{
  "num_hidden_layers": 11,
  "norm_eps": 1e-05,
  "learning_rate": 0.00212,
  "weight_decay": 0.091,
  "batch_tokens": 32768,
  "max_seq_len": 512,
  "doc_mask": true,
  "dataset": "wikipedia_en"
}
Each number is 200 + 20 x the weight over its row's rms, rounded and kept within 0 to 999. Layers, rows and columns count from 0. The size before them is the row's rms in percent of the matrix's.

# q: layer 4 attention query, 192x192, rms 0.0841, rows 111-131, columns 64-127
# k: layer 4 attention key, 192x192, rms 0.0861, rows 111-130, columns 64-127
# v: layer 4 attention value, 192x192, rms 0.0795, rows 96-127, columns 64-127
# o: layer 4 attention output (transposed), 192x192, rms 0.0791, rows 96-127, columns 64-127
q111,129,174,179,209,208,200,206,180,191,181,187,212,184,191,197,200,192,183,182,184,210,210,210,196,193,211,211,193,203,222,179,216,193,222,221,171,168,172,228,153,215,222,212,166,248,216,234,194,191,240,156,182,222,185,207,209,198,196,226,185,227,178,184,199,196
k111,070,183,217,166,225,205,233,181,218,163,188,188,194,219,215,232,166,197,216,177,219,218,182,197,207,207,194,209,188,230,187,190,162,193,228,190,186,192,207,197,233,205,190,165,209,220,200,201,199,216,172,127,207,204,191,178,192,213,208,198,222,235,212,203,221
q112,093,192,218,206,248,197,174,212,200,206,204,212,194,228,203,209,198,211,215,193,193,235,179,177,169,184,227,200,198,223,212,212,203,193,204,191,193,233,186,188,212,208,208,192,230,242,222,228,214,234,207,196,165,199,193,213,197,218,217,166,212,188,193,195,170
k112,095,158,208,187,174,178,207,200,197,176,212,184,174,229,235,189,197,192,175,203,231,220,192,181,187,213,254,213,183,205,167,156,216,195,236,171,187,234,207,183,177,201,203,170,221,209,192,230,210,205,184,200,188,189,222,179,161,210,190,224,195,218,206,197,203
q113,107,255,232,186,167,197,229,201,188,171,173,180,166,220,206,194,156,177,206,205,218,186,183,201,204,254,221,234,171,207,147,159,206,192,187,196,220,221,209,178,184,202,187,209,188,204,233,248,176,245,228,193,182,231,171,225,217,223,247,197,228,238,195,204,177
k113,106,232,201,203,142,192,191,216,194,179,184,179,195,194,221,211,192,223,187,209,227,169,223,233,194,236,228,217,179,184,163,182,207,180,220,211,247,215,227,188,159,188,194,175,184,184,226,197,204,238,189,222,205,206,212,198,226,215,204,210,208,230,200,188,189
q114,115,254,202,211,200,214,191,164,209,163,206,202,175,191,234,191,200,233,220,222,202,189,210,236,243,189,185,206,171,209,208,171,166,245,171,216,196,225,205,222,202,223,217,205,195,203,193,223,193,184,220,203,185,177,221,203,193,183,196,249,220,183,201,191,195
k114,113,202,197,235,180,203,180,188,181,206,215,224,172,185,196,182,223,215,177,238,169,183,223,206,163,163,209,159,215,171,186,192,225,213,180,232,197,197,206,213,179,231,221,203,204,209,219,236,198,202,212,177,200,225,142,210,211,189,194,215,188,180,185,214,160
q115,098,212,214,182,127,218,220,194,180,210,193,168,194,225,180,191,188,180,159,209,200,217,231,211,237,277,189,200,210,178,177,185,178,163,205,186,193,215,178,193,194,174,184,197,186,196,208,203,189,188,188,197,198,211,194,236,214,239,222,180,209,210,219,238,205
k115,098,192,183,180,202,208,197,218,209,180,163,171,196,195,187,203,180,192,241,180,187,234,200,221,237,232,237,189,182,194,178,202,172,201,187,219,189,187,222,190,201,185,191,159,203,200,219,182,210,222,182,220,242,191,195,204,219,185,220,184,229,212,194,218,227
q116,101,163,181,224,226,204,116,229,208,225,203,206,197,189,189,193,205,218,188,203,215,191,191,203,218,147,214,183,218,236,217,245,220,201,214,216,183,238,173,195,212,196,211,192,233,225,208,161,215,172,183,206,198,189,224,199,194,192,226,219,199,181,171,221,213
k116,096,140,211,231,221,198,182,194,211,175,209,186,153,208,162,205,204,185,187,204,191,237,187,181,208,197,211,223,203,227,181,223,255,222,211,232,172,187,198,211,202,205,206,174,228,203,203,174,183,190,224,187,198,194,227,223,188,202,224,194,219,187,234,212,200
q117,100,190,189,160,178,205,193,181,174,222,186,151,197,182,177,191,192,186,215,210,180,212,184,177,189,203,211,178,216,196,194,182,198,173,211,191,197,222,230,199,221,213,230,135,187,213,192,188,241,208,210,192,232,179,192,182,223,202,196,201,209,218,205,173,181
k117,094,218,237,162,181,189,202,206,183,215,189,207,200,193,206,220,181,178,224,204,214,210,157,191,228,170,197,220,208,218,248,158,223,233,199,213,211,198,206,224,218,175,198,178,182,210,178,194,254,211,215,195,187,203,210,218,207,184,206,180,203,224,221,184,183
q118,102,229,209,180,191,185,190,202,166,223,173,189,206,205,248,223,169,221,176,205,204,197,229,214,177,200,200,228,213,164,202,176,173,211,204,216,230,223,175,230,205,198,168,199,181,201,191,202,204,211,170,193,210,204,206,161,200,217,188,195,185,228,207,155,216
k118,100,182,217,194,183,223,197,218,203,196,173,180,209,202,214,189,163,196,205,213,183,178,206,210,195,164,239,199,160,202,200,177,174,172,213,214,235,222,211,216,199,197,206,212,172,162,191,193,215,212,167,191,201,186,172,188,191,198,195,190,225,188,175,199,197
q119,099,178,201,204,199,179,190,221,195,199,188,200,203,209,173,160,214,222,209,189,185,257,194,183,212,193,220,198,227,200,202,204,240,204,205,174,189,227,196,190,174,178,189,187,196,245,245,199,203,185,219,203,188,200,213,234,194,195,201,205,188,185,176,243,198
k119,095,168,231,220,224,195,190,170,244,172,209,177,182,205,186,193,199,215,180,198,203,207,210,185,201,204,198,187,205,202,187,204,216,205,199,168,207,211,203,201,177,187,219,164,182,191,232,199,229,167,194,183,236,184,239,208,207,189,180,218,227,187,193,245,188
q120,100,213,220,165,187,199,209,232,177,187,191,243,200,245,205,184,158,177,207,186,207,228,197,214,205,229,192,226,209,205,197,193,212,209,223,206,221,223,191,173,195,192,170,226,210,196,201,207,227,183,225,208,192,233,194,190,194,225,216,191,209,204,172,224,206
k120,097,202,198,187,194,170,199,252,209,168,179,194,191,236,191,200,192,202,202,210,240,216,215,193,185,201,204,194,185,170,143,202,205,212,236,220,182,176,232,178,207,193,205,200,174,161,211,202,182,197,184,214,222,201,216,189,203,192,190,229,189,211,202,226,196
q121,107,177,169,201,225,219,202,216,231,215,211,207,210,198,218,216,213,199,206,225,209,167,199,226,172,215,202,225,206,205,244,198,189,200,206,228,254,143,191,193,209,182,225,197,220,185,161,178,190,211,206,185,208,213,168,184,212,147,192,190,193,194,209,177,206
k121,106,183,162,211,176,195,190,190,191,225,205,220,215,222,217,188,209,181,216,219,220,190,196,202,195,236,196,237,226,186,217,244,203,219,180,229,208,182,179,167,215,191,221,187,242,179,187,161,173,215,189,192,223,209,192,206,197,152,196,190,186,160,194,159,200
q122,103,177,175,199,194,188,190,200,200,209,170,219,223,197,180,217,195,234,218,193,186,206,221,195,194,141,204,209,212,202,180,200,217,221,141,195,173,232,197,209,240,200,186,187,190,244,204,218,198,221,229,191,185,193,208,194,181,196,231,172,207,199,183,194,201
k122,099,180,214,190,173,196,220,196,189,219,197,165,221,225,209,177,182,229,190,197,187,207,186,196,186,189,174,205,222,187,177,171,207,196,186,202,200,210,191,237,183,182,169,183,174,202,200,189,244,196,189,191,161,206,196,170,166,229,233,208,217,208,200,194,201
q123,098,168,188,217,203,205,162,215,184,226,200,185,184,210,187,194,234,208,192,208,217,212,224,166,209,184,203,180,232,184,197,235,249,181,203,179,179,216,162,192,197,173,210,193,194,242,215,177,184,188,214,219,205,206,225,223,212,184,217,198,190,197,192,236,214
k123,095,160,221,229,223,220,203,191,225,174,190,185,161,187,186,191,204,224,200,174,241,226,208,182,219,203,208,186,200,228,216,221,258,197,213,178,196,188,192,209,191,176,220,164,212,184,245,184,201,207,186,210,223,175,227,202,188,189,210,198,215,193,210,198,224
q124,101,207,184,216,216,204,179,164,208,176,194,170,206,170,207,185,205,213,241,215,186,236,201,217,165,141,190,197,205,233,229,211,190,220,187,173,190,231,202,162,196,204,212,197,198,212,206,213,234,177,209,205,201,178,208,203,182,196,172,211,231,198,201,205,178
k124,095,196,205,216,189,199,198,176,177,191,196,201,166,205,192,193,230,184,198,240,184,183,192,186,156,178,228,179,244,194,222,188,255,203,203,209,177,193,214,192,168,204,193,192,206,182,210,248,227,195,230,182,210,199,199,249,176,158,218,211,210,221,215,237,210
q125,110,186,176,186,199,181,229,197,197,164,169,222,204,239,235,228,217,181,241,222,180,180,205,224,160,188,178,227,191,175,208,212,221,223,198,195,215,168,197,183,205,166,168,224,195,184,168,206,206,148,217,190,193,214,185,194,207,205,177,191,180,221,220,191,213
k125,108,200,147,172,230,198,226,217,180,196,178,178,201,225,203,188,230,242,229,217,216,203,198,180,190,182,182,232,194,188,188,202,195,197,218,197,212,180,178,235,206,207,219,244,214,172,212,210,210,179,171,209,218,169,189,214,217,192,190,221,183,222,191,219,208
q126,102,199,202,166,200,222,215,236,169,155,191,196,199,198,174,182,227,204,225,166,229,220,157,211,207,211,213,164,210,229,228,228,206,211,201,170,230,233,223,179,188,176,193,192,205,198,242,198,197,193,210,204,216,176,174,205,215,190,229,204,214,190,153,196,216
k126,099,183,243,201,179,176,216,218,191,217,198,196,179,196,172,209,179,183,199,181,219,243,186,206,173,228,199,173,198,205,181,216,240,225,196,225,201,191,218,187,207,223,196,190,205,217,235,211,226,202,221,193,230,196,228,238,218,176,213,174,213,203,222,167,212
q127,112,209,195,188,197,220,224,233,216,194,216,173,206,186,233,233,175,201,146,220,199,233,165,180,190,196,236,222,220,203,182,196,189,206,215,218,194,241,213,207,191,200,200,204,216,198,200,225,197,215,165,207,200,200,188,194,220,218,175,190,193,183,177,189,209
k127,113,179,238,149,177,221,213,219,200,190,256,185,211,200,228,195,196,185,186,206,171,196,188,193,188,186,215,207,201,192,210,206,203,231,246,189,253,220,196,170,202,176,218,202,211,182,223,219,226,238,182,211,214,191,198,169,200,183,228,175,172,212,193,208,171
v96,104,209,201,204,155,189,207,204,194,210,213,213,220,214,173,250,165,176,193,199,161,207,171,205,211,189,214,194,204,185,167,164,205,209,188,223,220,212,189,195,209,225,201,227,198,187,190,193,231,165,233,196,200,210,216,206,201,228,164,221,181,208,187,195,215
o96,096,214,183,196,226,173,214,219,207,214,185,181,180,160,201,225,189,206,181,212,224,153,212,159,210,204,214,181,221,195,192,204,188,184,223,169,186,211,185,204,208,218,173,199,231,227,199,198,182,210,166,234,190,172,238,191,180,168,217,219,209,188,206,205,206
v97,104,166,222,197,231,217,185,162,219,191,191,214,168,209,220,240,210,200,209,210,171,204,194,183,216,182,204,197,227,202,210,189,200,175,201,191,181,201,219,201,205,202,220,164,201,218,183,184,207,240,188,185,212,205,219,177,187,158,180,137,228,184,202,196,196
o97,084,198,206,188,212,218,188,161,213,147,196,221,215,201,204,194,211,204,204,179,207,229,203,205,227,204,218,247,223,197,231,192,212,197,147,197,214,225,199,215,194,177,197,214,170,201,190,201,187,151,207,143,203,203,217,206,207,219,188,203,210,220,185,217,197
v98,094,184,218,183,209,240,226,199,184,173,189,190,232,206,232,203,168,220,200,220,202,198,204,231,204,176,192,204,180,182,240,202,224,170,164,222,225,187,200,211,260,216,220,185,218,178,186,185,209,201,178,177,198,169,226,220,224,180,161,198,193,227,195,225,212
o98,100,208,206,199,193,223,221,201,211,167,208,204,216,189,183,181,226,203,173,167,210,222,185,213,173,230,214,201,188,200,190,197,195,216,192,165,199,224,194,219,189,174,207,192,216,214,217,193,195,237,166,195,218,184,222,172,208,218,222,214,214,154,176,199,204
v99,093,207,192,213,234,224,170,186,168,199,234,219,194,186,227,192,194,223,255,202,186,180,214,192,177,187,204,202,205,213,179,212,204,210,207,188,216,186,193,208,189,198,195,193,202,183,170,195,256,225,211,186,200,191,239,213,190,184,236,207,198,231,189,211,191
o99,094,194,215,208,172,235,170,196,217,194,202,187,195,204,167,192,183,209,164,174,214,183,181,191,166,187,202,200,154,196,191,185,214,202,219,226,220,212,200,197,216,216,201,218,232,211,197,214,200,171,186,191,222,199,205,165,209,199,179,173,195,200,185,157,208
v100,088,157,209,202,190,207,178,212,211,170,224,202,226,210,175,202,200,153,245,192,182,196,174,213,203,192,223,221,216,213,196,216,197,191,185,207,222,184,221,188,209,197,216,208,169,194,206,175,211,216,211,191,231,202,259,202,194,189,191,191,209,191,212,199,175
o100,087,166,218,211,191,175,217,211,206,213,204,189,211,198,192,229,196,204,199,226,230,196,201,176,146,180,198,205,199,198,200,186,207,200,200,191,193,225,204,195,231,218,215,179,215,219,201,197,168,215,172,165,217,151,234,199,202,210,205,193,207,190,204,154,201
v101,097,221,188,201,218,201,184,180,251,226,184,216,183,179,202,182,179,227,190,192,205,225,214,202,159,217,219,163,170,205,203,201,211,196,205,185,185,209,191,194,185,177,154,188,218,200,195,204,165,209,210,223,183,242,155,153,182,237,186,218,182,154,198,208,223
o101,098,244,185,216,207,217,205,187,183,206,195,206,193,218,215,193,203,166,196,199,192,195,206,212,221,173,169,184,157,221,210,214,194,214,222,223,197,163,215,203,145,191,168,206,229,204,205,222,184,204,224,245,201,221,160,179,196,209,212,177,187,233,206,197,217
v102,090,205,199,232,232,130,238,196,219,201,180,227,181,232,215,203,225,234,176,201,216,231,219,199,208,197,198,175,205,190,211,184,196,192,172,172,163,206,212,193,178,227,189,196,215,246,194,232,160,183,179,216,192,213,213,191,227,199,186,189,229,225,217,211,197
o102,090,179,193,216,209,208,201,176,182,185,182,216,171,210,220,169,175,201,196,196,201,230,241,189,210,205,204,204,244,212,230,204,199,212,192,225,192,184,231,187,178,199,213,207,186,172,212,181,219,157,159,189,177,236,190,225,169,218,177,187,218,221,210,212,163
v103,096,207,218,207,214,177,214,180,187,211,246,183,201,208,198,183,197,193,204,225,177,213,217,178,169,226,185,211,195,194,165,175,188,204,187,207,206,196,201,186,184,179,195,201,192,190,180,189,208,192,183,205,182,205,190,158,159,178,230,187,212,196,229,206,200
o103,093,213,191,183,209,226,180,177,195,204,208,252,213,210,206,213,194,159,182,222,208,223,183,183,162,193,185,258,210,205,196,189,254,213,189,200,178,191,209,201,202,200,216,153,195,197,192,184,231,180,211,200,180,200,162,200,191,159,218,194,226,199,197,196,214
v104,085,199,165,196,211,170,174,213,205,191,165,192,223,175,203,230,217,192,214,214,179,194,218,217,195,207,229,197,174,176,182,215,250,210,138,182,189,219,213,214,233,187,235,233,200,192,180,230,195,226,214,204,211,193,218,210,213,185,199,221,187,216,180,193,222
o104,089,187,201,220,189,188,186,211,175,230,223,205,188,160,153,145,220,190,209,176,198,197,234,167,180,200,213,167,199,209,207,198,192,205,203,152,186,240,187,202,166,235,219,206,229,248,201,211,195,190,205,230,183,164,168,196,196,235,176,218,187,152,212,210,193
v105,103,159,206,210,186,187,235,227,168,205,153,226,185,196,172,229,200,207,207,219,199,203,217,227,170,208,212,190,200,217,166,221,182,193,224,215,192,212,198,183,201,197,187,204,211,198,173,192,170,192,220,206,191,184,181,174,173,213,207,184,233,181,204,221,181
o105,112,199,198,203,189,211,197,195,185,191,183,180,189,203,209,166,174,205,188,220,212,247,206,221,178,186,230,205,148,186,197,213,245,235,181,212,207,167,192,160,184,186,219,203,236,186,208,255,193,215,245,164,190,226,176,197,201,178,207,189,204,210,185,210,204
v106,099,190,231,204,216,182,197,207,222,199,204,195,209,215,192,210,198,179,222,193,166,231,224,165,192,171,222,157,204,186,165,155,208,179,181,200,213,212,227,196,183,224,243,209,236,172,191,216,187,217,198,204,201,201,228,198,226,200,194,192,192,231,205,186,178
o106,103,139,183,199,232,204,202,213,205,201,204,236,184,161,233,189,216,188,192,220,208,170,198,143,184,197,213,208,241,204,199,225,202,175,216,179,194,227,207,192,191,196,219,181,199,203,212,182,215,187,153,221,215,183,192,229,178,221,213,192,196,193,211,234,158
v107,098,196,192,203,204,232,233,207,180,223,227,183,220,204,201,188,220,195,210,185,234,180,227,181,214,185,211,189,234,181,202,197,143,174,234,201,242,203,188,186,197,188,191,216,181,219,221,192,213,197,220,203,190,222,222,216,191,191,221,208,181,179,185,160,187
o107,098,207,255,225,185,183,179,207,189,219,191,206,230,206,230,216,208,180,234,231,187,161,173,168,201,192,164,176,193,195,184,197,159,172,189,226,209,199,190,216,257,207,196,240,183,191,204,196,208,213,215,206,187,191,193,229,174,212,216,186,184,165,211,188,195
v108,096,214,206,201,210,212,197,189,224,224,193,184,209,200,176,164,184,200,191,202,182,207,195,236,173,211,182,235,212,171,231,188,198,200,223,218,197,196,202,207,199,183,188,216,184,208,210,188,233,163,215,182,233,202,161,212,203,203,191,201,191,194,217,226,167
o108,087,235,235,196,193,167,225,199,195,203,213,196,193,204,157,241,204,205,188,196,211,222,191,250,220,217,199,236,232,209,210,202,202,210,201,196,204,198,193,189,188,174,195,176,205,185,211,182,191,225,249,222,219,196,220,165,223,169,208,188,232,232,225,185,198
v109,090,198,177,196,181,197,211,210,210,207,214,203,233,180,209,201,210,199,202,200,179,207,209,212,174,221,191,170,171,208,200,200,210,199,214,187,195,179,203,214,232,171,185,218,203,172,163,187,215,153,209,197,216,188,175,219,199,234,188,221,166,245,194,181,210
o109,090,250,236,188,216,190,198,191,168,199,198,221,187,159,147,194,215,169,176,163,211,213,194,166,192,236,202,194,172,225,200,190,226,200,222,168,191,232,196,200,177,225,199,197,229,226,214,229,207,199,195,247,225,190,175,183,196,161,177,212,193,184,202,190,195
v110,090,266,200,178,212,207,200,161,223,201,196,178,219,207,221,190,209,221,198,181,213,212,221,214,213,211,179,171,187,196,225,177,199,204,172,184,208,200,212,198,219,196,208,173,213,188,196,200,208,224,179,198,184,181,210,202,229,191,206,176,206,212,219,211,254
o110,090,207,167,193,197,229,232,203,227,206,179,209,179,203,234,199,203,187,186,202,201,192,211,219,200,220,217,196,218,196,199,218,176,203,187,209,177,178,195,216,166,180,186,176,171,211,204,178,198,204,137,198,192,224,193,187,167,196,181,208,221,216,192,194,201
v111,093,152,198,225,165,197,205,202,246,207,254,196,202,204,180,239,218,171,184,185,188,210,193,222,207,206,210,200,213,209,178,207,205,183,202,203,228,185,217,177,186,240,199,186,220,186,133,207,183,217,185,205,219,226,202,171,202,249,186,202,202,179,222,185,160
o111,088,172,184,223,229,177,194,232,192,214,185,236,202,199,187,210,218,163,185,224,206,177,196,176,164,143,215,198,179,193,198,212,222,201,196,203,180,225,201,172,190,200,217,187,224,174,191,230,196,238,212,214,206,200,190,199,190,192,199,178,181,200,183,192,202
v112,092,178,225,218,202,203,197,197,181,180,178,167,197,193,194,183,205,202,190,197,221,203,193,234,200,174,192,224,194,213,171,234,203,180,209,207,217,192,202,209,230,181,191,179,174,193,214,196,232,239,183,195,176,198,160,205,203,200,178,222,195,171,178,174,209
o112,099,237,210,211,211,218,207,242,207,187,217,212,234,221,167,189,236,177,213,193,217,186,180,234,189,198,178,181,172,199,184,208,182,212,212,189,184,203,181,207,205,191,185,210,216,227,196,207,189,213,212,231,221,200,209,167,230,221,211,181,201,172,196,183,243
v113,091,208,206,182,222,213,216,217,164,212,195,179,206,205,207,185,202,174,228,214,182,223,191,179,169,179,252,195,152,159,152,179,207,237,213,204,200,181,198,199,215,267,230,222,188,174,212,207,211,215,211,195,181,179,195,219,180,232,211,219,186,213,203,182,204
o113,089,190,227,214,191,205,189,221,177,189,228,192,185,189,180,182,216,158,179,213,191,197,181,155,174,180,213,211,171,203,174,217,193,174,192,178,201,250,159,197,181,207,201,195,201,224,226,220,212,215,212,218,204,201,179,207,185,189,221,214,193,153,197,199,211
v114,094,186,217,184,213,178,204,215,174,222,199,203,214,207,182,242,187,140,226,214,200,219,221,200,210,195,228,171,194,195,195,193,177,164,208,215,204,194,211,199,198,264,213,224,196,221,169,222,168,173,223,222,222,197,215,214,193,217,170,171,221,196,210,190,183
o114,091,159,197,215,205,174,208,161,196,213,204,200,183,188,198,211,204,199,184,250,214,196,221,156,185,192,212,210,200,204,217,201,201,195,210,199,209,184,225,183,228,222,207,192,202,158,208,212,224,227,185,202,200,186,210,246,174,211,210,218,209,188,205,210,177
v115,092,241,215,195,227,183,215,170,148,225,196,196,209,206,198,207,217,243,211,222,199,192,253,194,173,191,179,199,185,199,202,190,190,215,212,200,203,207,200,188,177,201,202,214,218,211,184,216,183,159,236,192,206,188,207,175,188,209,213,159,215,252,179,217,184
o115,097,232,212,196,199,215,193,175,206,201,216,167,196,181,188,175,168,200,159,190,227,226,207,185,210,192,203,225,197,193,222,180,202,221,223,232,230,175,200,209,185,194,193,176,236,182,202,212,215,184,260,161,188,229,194,187,190,195,181,209,206,204,219,194,193
v116,083,192,222,219,219,211,239,192,193,245,187,214,166,215,222,235,206,197,200,228,177,180,179,167,209,208,201,192,204,171,194,175,182,180,183,192,227,182,190,197,194,191,199,216,237,186,188,202,214,209,184,195,161,196,181,212,212,182,205,208,217,198,207,170,169
o116,084,181,211,189,204,199,178,186,143,187,189,252,197,191,204,202,214,159,228,186,157,223,204,182,216,219,212,241,205,178,198,192,240,202,148,212,216,223,181,190,184,185,196,233,187,167,188,184,218,204,226,174,182,170,180,247,199,208,231,177,207,199,179,237,173
v117,095,163,227,185,201,224,156,199,234,192,217,204,217,216,230,172,199,195,187,185,179,186,209,210,221,192,227,195,179,180,215,201,208,216,228,190,221,226,202,220,218,206,198,225,218,198,200,209,219,187,212,190,205,187,221,210,201,203,186,175,172,232,193,212,218
o117,100,208,213,217,198,188,192,241,212,203,215,200,184,165,178,224,185,202,185,175,207,198,188,188,199,191,229,159,201,222,183,187,164,192,213,200,198,243,210,218,176,218,219,205,174,199,216,211,166,217,217,205,204,192,215,180,233,213,203,216,191,179,188,187,199
v118,094,205,189,189,226,187,242,183,191,214,177,191,198,211,156,192,173,213,179,218,185,211,194,213,215,201,199,210,176,182,222,207,208,217,198,212,177,187,222,190,219,219,207,229,148,230,198,227,197,212,196,198,195,195,195,246,217,199,202,165,199,216,204,216,219
o118,090,242,195,215,183,194,186,187,191,219,205,167,166,189,166,208,202,188,163,207,236,205,208,197,192,209,198,184,187,216,191,176,172,176,259,195,178,192,186,214,200,226,226,190,208,216,215,217,211,196,183,234,190,221,204,191,218,189,179,194,198,176,214,159,194
v119,093,179,215,193,209,224,176,199,200,171,203,216,179,181,189,203,183,206,194,224,175,204,218,183,179,173,191,213,191,205,158,203,219,187,203,215,178,162,209,194,200,194,214,175,190,188,203,178,230,221,192,188,195,154,168,189,226,166,194,213,203,210,213,195,174
o119,103,201,207,201,235,225,225,190,211,187,192,231,195,202,193,211,205,201,188,191,202,212,156,204,156,209,191,240,194,169,193,200,232,193,218,187,215,227,170,198,184,210,222,171,213,207,196,237,193,201,203,194,226,196,206,174,238,182,211,221,192,217,192,213,187
v120,091,174,158,182,202,222,228,207,196,204,188,224,219,203,195,199,210,228,189,221,207,186,188,191,212,178,212,159,176,167,205,202,222,199,212,186,168,190,205,207,218,175,209,196,187,200,189,222,175,197,228,192,213,166,183,210,229,190,180,207,172,222,193,198,183
o120,100,223,220,209,199,191,215,180,162,189,192,176,181,170,184,172,222,221,185,171,202,248,194,189,186,202,222,196,167,203,215,165,169,186,203,188,216,221,158,208,188,208,239,219,203,216,231,253,204,210,219,190,232,202,199,194,219,203,171,218,198,190,189,197,201
v121,095,201,184,238,167,191,201,228,236,174,199,186,214,216,194,232,227,161,215,207,225,209,199,185,202,218,185,230,177,157,179,204,179,190,218,188,179,215,206,212,183,204,198,202,185,195,187,209,201,228,204,207,196,198,181,192,215,267,214,213,226,206,213,157,175
o121,098,202,204,217,232,186,185,197,202,140,168,211,207,215,188,199,210,217,227,200,206,187,181,233,202,170,182,204,220,221,203,220,243,203,186,217,203,230,214,173,214,218,216,203,195,194,203,177,198,196,198,203,225,208,203,226,230,171,210,165,190,230,179,218,201
v122,103,191,182,219,162,178,179,171,207,208,217,205,191,189,181,198,224,197,216,207,190,213,215,188,178,177,203,218,213,170,175,194,213,209,166,177,210,221,208,177,199,216,203,193,181,214,211,227,207,217,217,191,195,203,212,179,212,214,205,200,187,209,192,160,201
o122,107,201,211,184,225,192,203,217,206,222,202,211,209,191,206,186,236,174,196,202,179,170,202,183,219,173,188,162,221,210,218,200,174,202,232,185,188,233,211,253,197,203,200,193,199,219,175,181,200,162,198,238,202,205,193,192,202,201,161,175,202,208,236,210,213
v123,087,216,203,198,214,220,204,184,196,176,185,211,200,205,237,217,212,241,197,188,217,196,175,197,202,205,196,227,156,200,234,223,174,194,211,199,237,234,196,216,204,179,188,197,221,235,195,200,194,174,185,194,205,197,217,203,209,186,202,201,175,237,181,245,159
o123,091,217,209,225,194,194,202,208,187,168,227,188,223,173,158,156,202,193,183,157,177,251,195,194,205,213,198,192,222,193,202,196,203,214,182,190,210,241,202,210,198,164,204,212,228,205,197,197,177,205,233,169,223,196,203,180,203,207,218,223,204,169,197,203,209
v124,098,149,194,226,188,191,173,205,230,173,195,211,195,193,171,215,210,186,181,184,193,216,181,187,239,237,200,194,236,197,203,209,223,179,163,183,190,177,218,206,192,184,213,138,213,207,226,194,199,218,204,200,214,158,200,203,221,185,172,193,233,174,177,201,223
o124,098,185,155,195,200,201,219,219,199,197,194,226,199,217,218,225,221,211,214,180,192,152,215,212,187,209,226,196,221,183,204,226,196,205,214,181,207,231,229,225,210,214,196,180,197,202,189,209,173,215,148,198,214,189,208,199,227,217,185,214,191,230,189,224,193
v125,094,183,195,199,209,199,197,212,153,215,184,216,192,195,219,211,193,234,202,206,205,158,176,168,186,208,184,242,175,215,215,197,238,203,213,204,193,170,218,201,199,202,190,184,234,201,212,177,184,201,181,189,187,201,208,190,183,164,209,223,166,194,215,204,191
o125,091,229,217,182,192,216,187,202,191,185,212,198,230,163,159,171,205,180,205,147,172,226,182,185,195,218,217,211,170,196,213,183,213,203,200,170,212,223,171,209,183,177,205,252,217,211,190,196,203,177,243,156,211,189,215,194,193,195,196,196,180,194,202,206,224
v126,087,204,199,179,206,190,230,206,188,182,195,200,189,189,229,232,205,211,171,180,205,196,184,181,220,226,205,206,176,226,222,185,183,176,252,231,214,181,210,217,189,220,186,175,240,193,225,196,186,188,190,204,217,205,184,171,187,186,191,229,160,226,192,232,189
o126,086,207,182,219,214,201,221,218,186,186,211,188,201,178,200,197,171,191,193,161,183,220,204,177,195,227,220,186,174,192,193,198,170,192,242,174,213,228,205,195,204,154,187,189,230,194,201,214,187,202,203,155,246,198,202,198,170,220,214,256,179,173,192,225,200
v127,104,202,176,234,163,161,197,227,227,195,172,190,212,218,184,222,209,205,213,220,227,223,215,219,193,206,189,198,216,172,164,228,190,214,173,214,229,224,196,188,225,183,203,207,170,205,168,206,183,232,192,202,232,181,192,175,241,229,205,194,205,209,177,200,206
o127,103,192,183,223,197,190,199,187,203,209,185,200,232,177,177,153,241,210,203,202,209,203,199,225,187,201,198,180,212,219,208,235,235,233,196,193,170,191,228,217,194,191,210,175,232,234,216,203,208,221,192,204,200,225,195,197,219,191,145,207,216,185,193,211,207
q128,111,209,237,229,195,229,174,202,219,209,202,162,202,260,175,228,210,197,210,206,195,164,181,220,233,177,218,203,189,222,161,210,174,177,216,201,152,218,190,227,226,229,220,201,224,184,187,176,204,213,221,184,190,208,208,162,208,252,200,170,177,209,198,219,155
k128,139,193,190,181,215,190,212,175,208,171,194,209,185,202,217,209,174,190,244,176,215,186,211,215,175,196,192,207,163,214,172,190,185,221,191,178,189,184,239,178,222,207,172,198,224,182,222,228,186,248,177,158,203,212,206,206,180,177,211,177,216,199,213,180,206
q129,121,180,211,208,198,209,181,211,204,207,214,217,226,147,181,182,237,201,185,216,225,188,196,151,187,235,187,209,183,172,196,207,190,188,219,212,255,187,191,231,181,166,218,203,204,218,196,180,183,199,201,224,223,199,197,172,250,189,197,226,179,198,200,187,236
k129,088,212,201,208,159,223,176,230,189,229,230,201,187,224,165,204,216,226,186,212,192,229,183,235,223,199,228,181,221,203,228,191,207,161,202,220,195,228,190,203,197,212,179,201,166,243,187,187,180,193,230,245,194,187,208,197,197,232,189,166,192,196,208,198,192
q130,139,230,182,175,191,197,214,189,177,187,214,181,192,239,231,195,172,193,200,186,193,234,223,245,187,174,211,193,210,219,232,169,213,216,191,180,191,221,213,148,184,207,191,179,191,202,207,223,199,196,211,180,197,206,213,235,152,196,194,189,229,185,185,204,197
k130,115,171,190,184,222,192,211,184,216,172,177,182,177,191,208,221,172,202,231,173,206,211,211,180,165,197,168,238,183,202,185,198,196,213,210,163,203,170,224,184,229,187,200,164,217,191,228,215,207,221,164,148,214,202,205,205,168,189,205,201,202,197,185,182,198
q131,119,207,227,210,204,220,187,217,185,221,208,159,198,271,188,225,190,200,188,212,177,210,171,224,217,159,220,182,210,214,196,198,214,176,218,180,163,237,165,186,210,211,200,194,202,187,184,179,222,201,208,193,184,213,224,190,181,227,193,173,197,206,189,244,146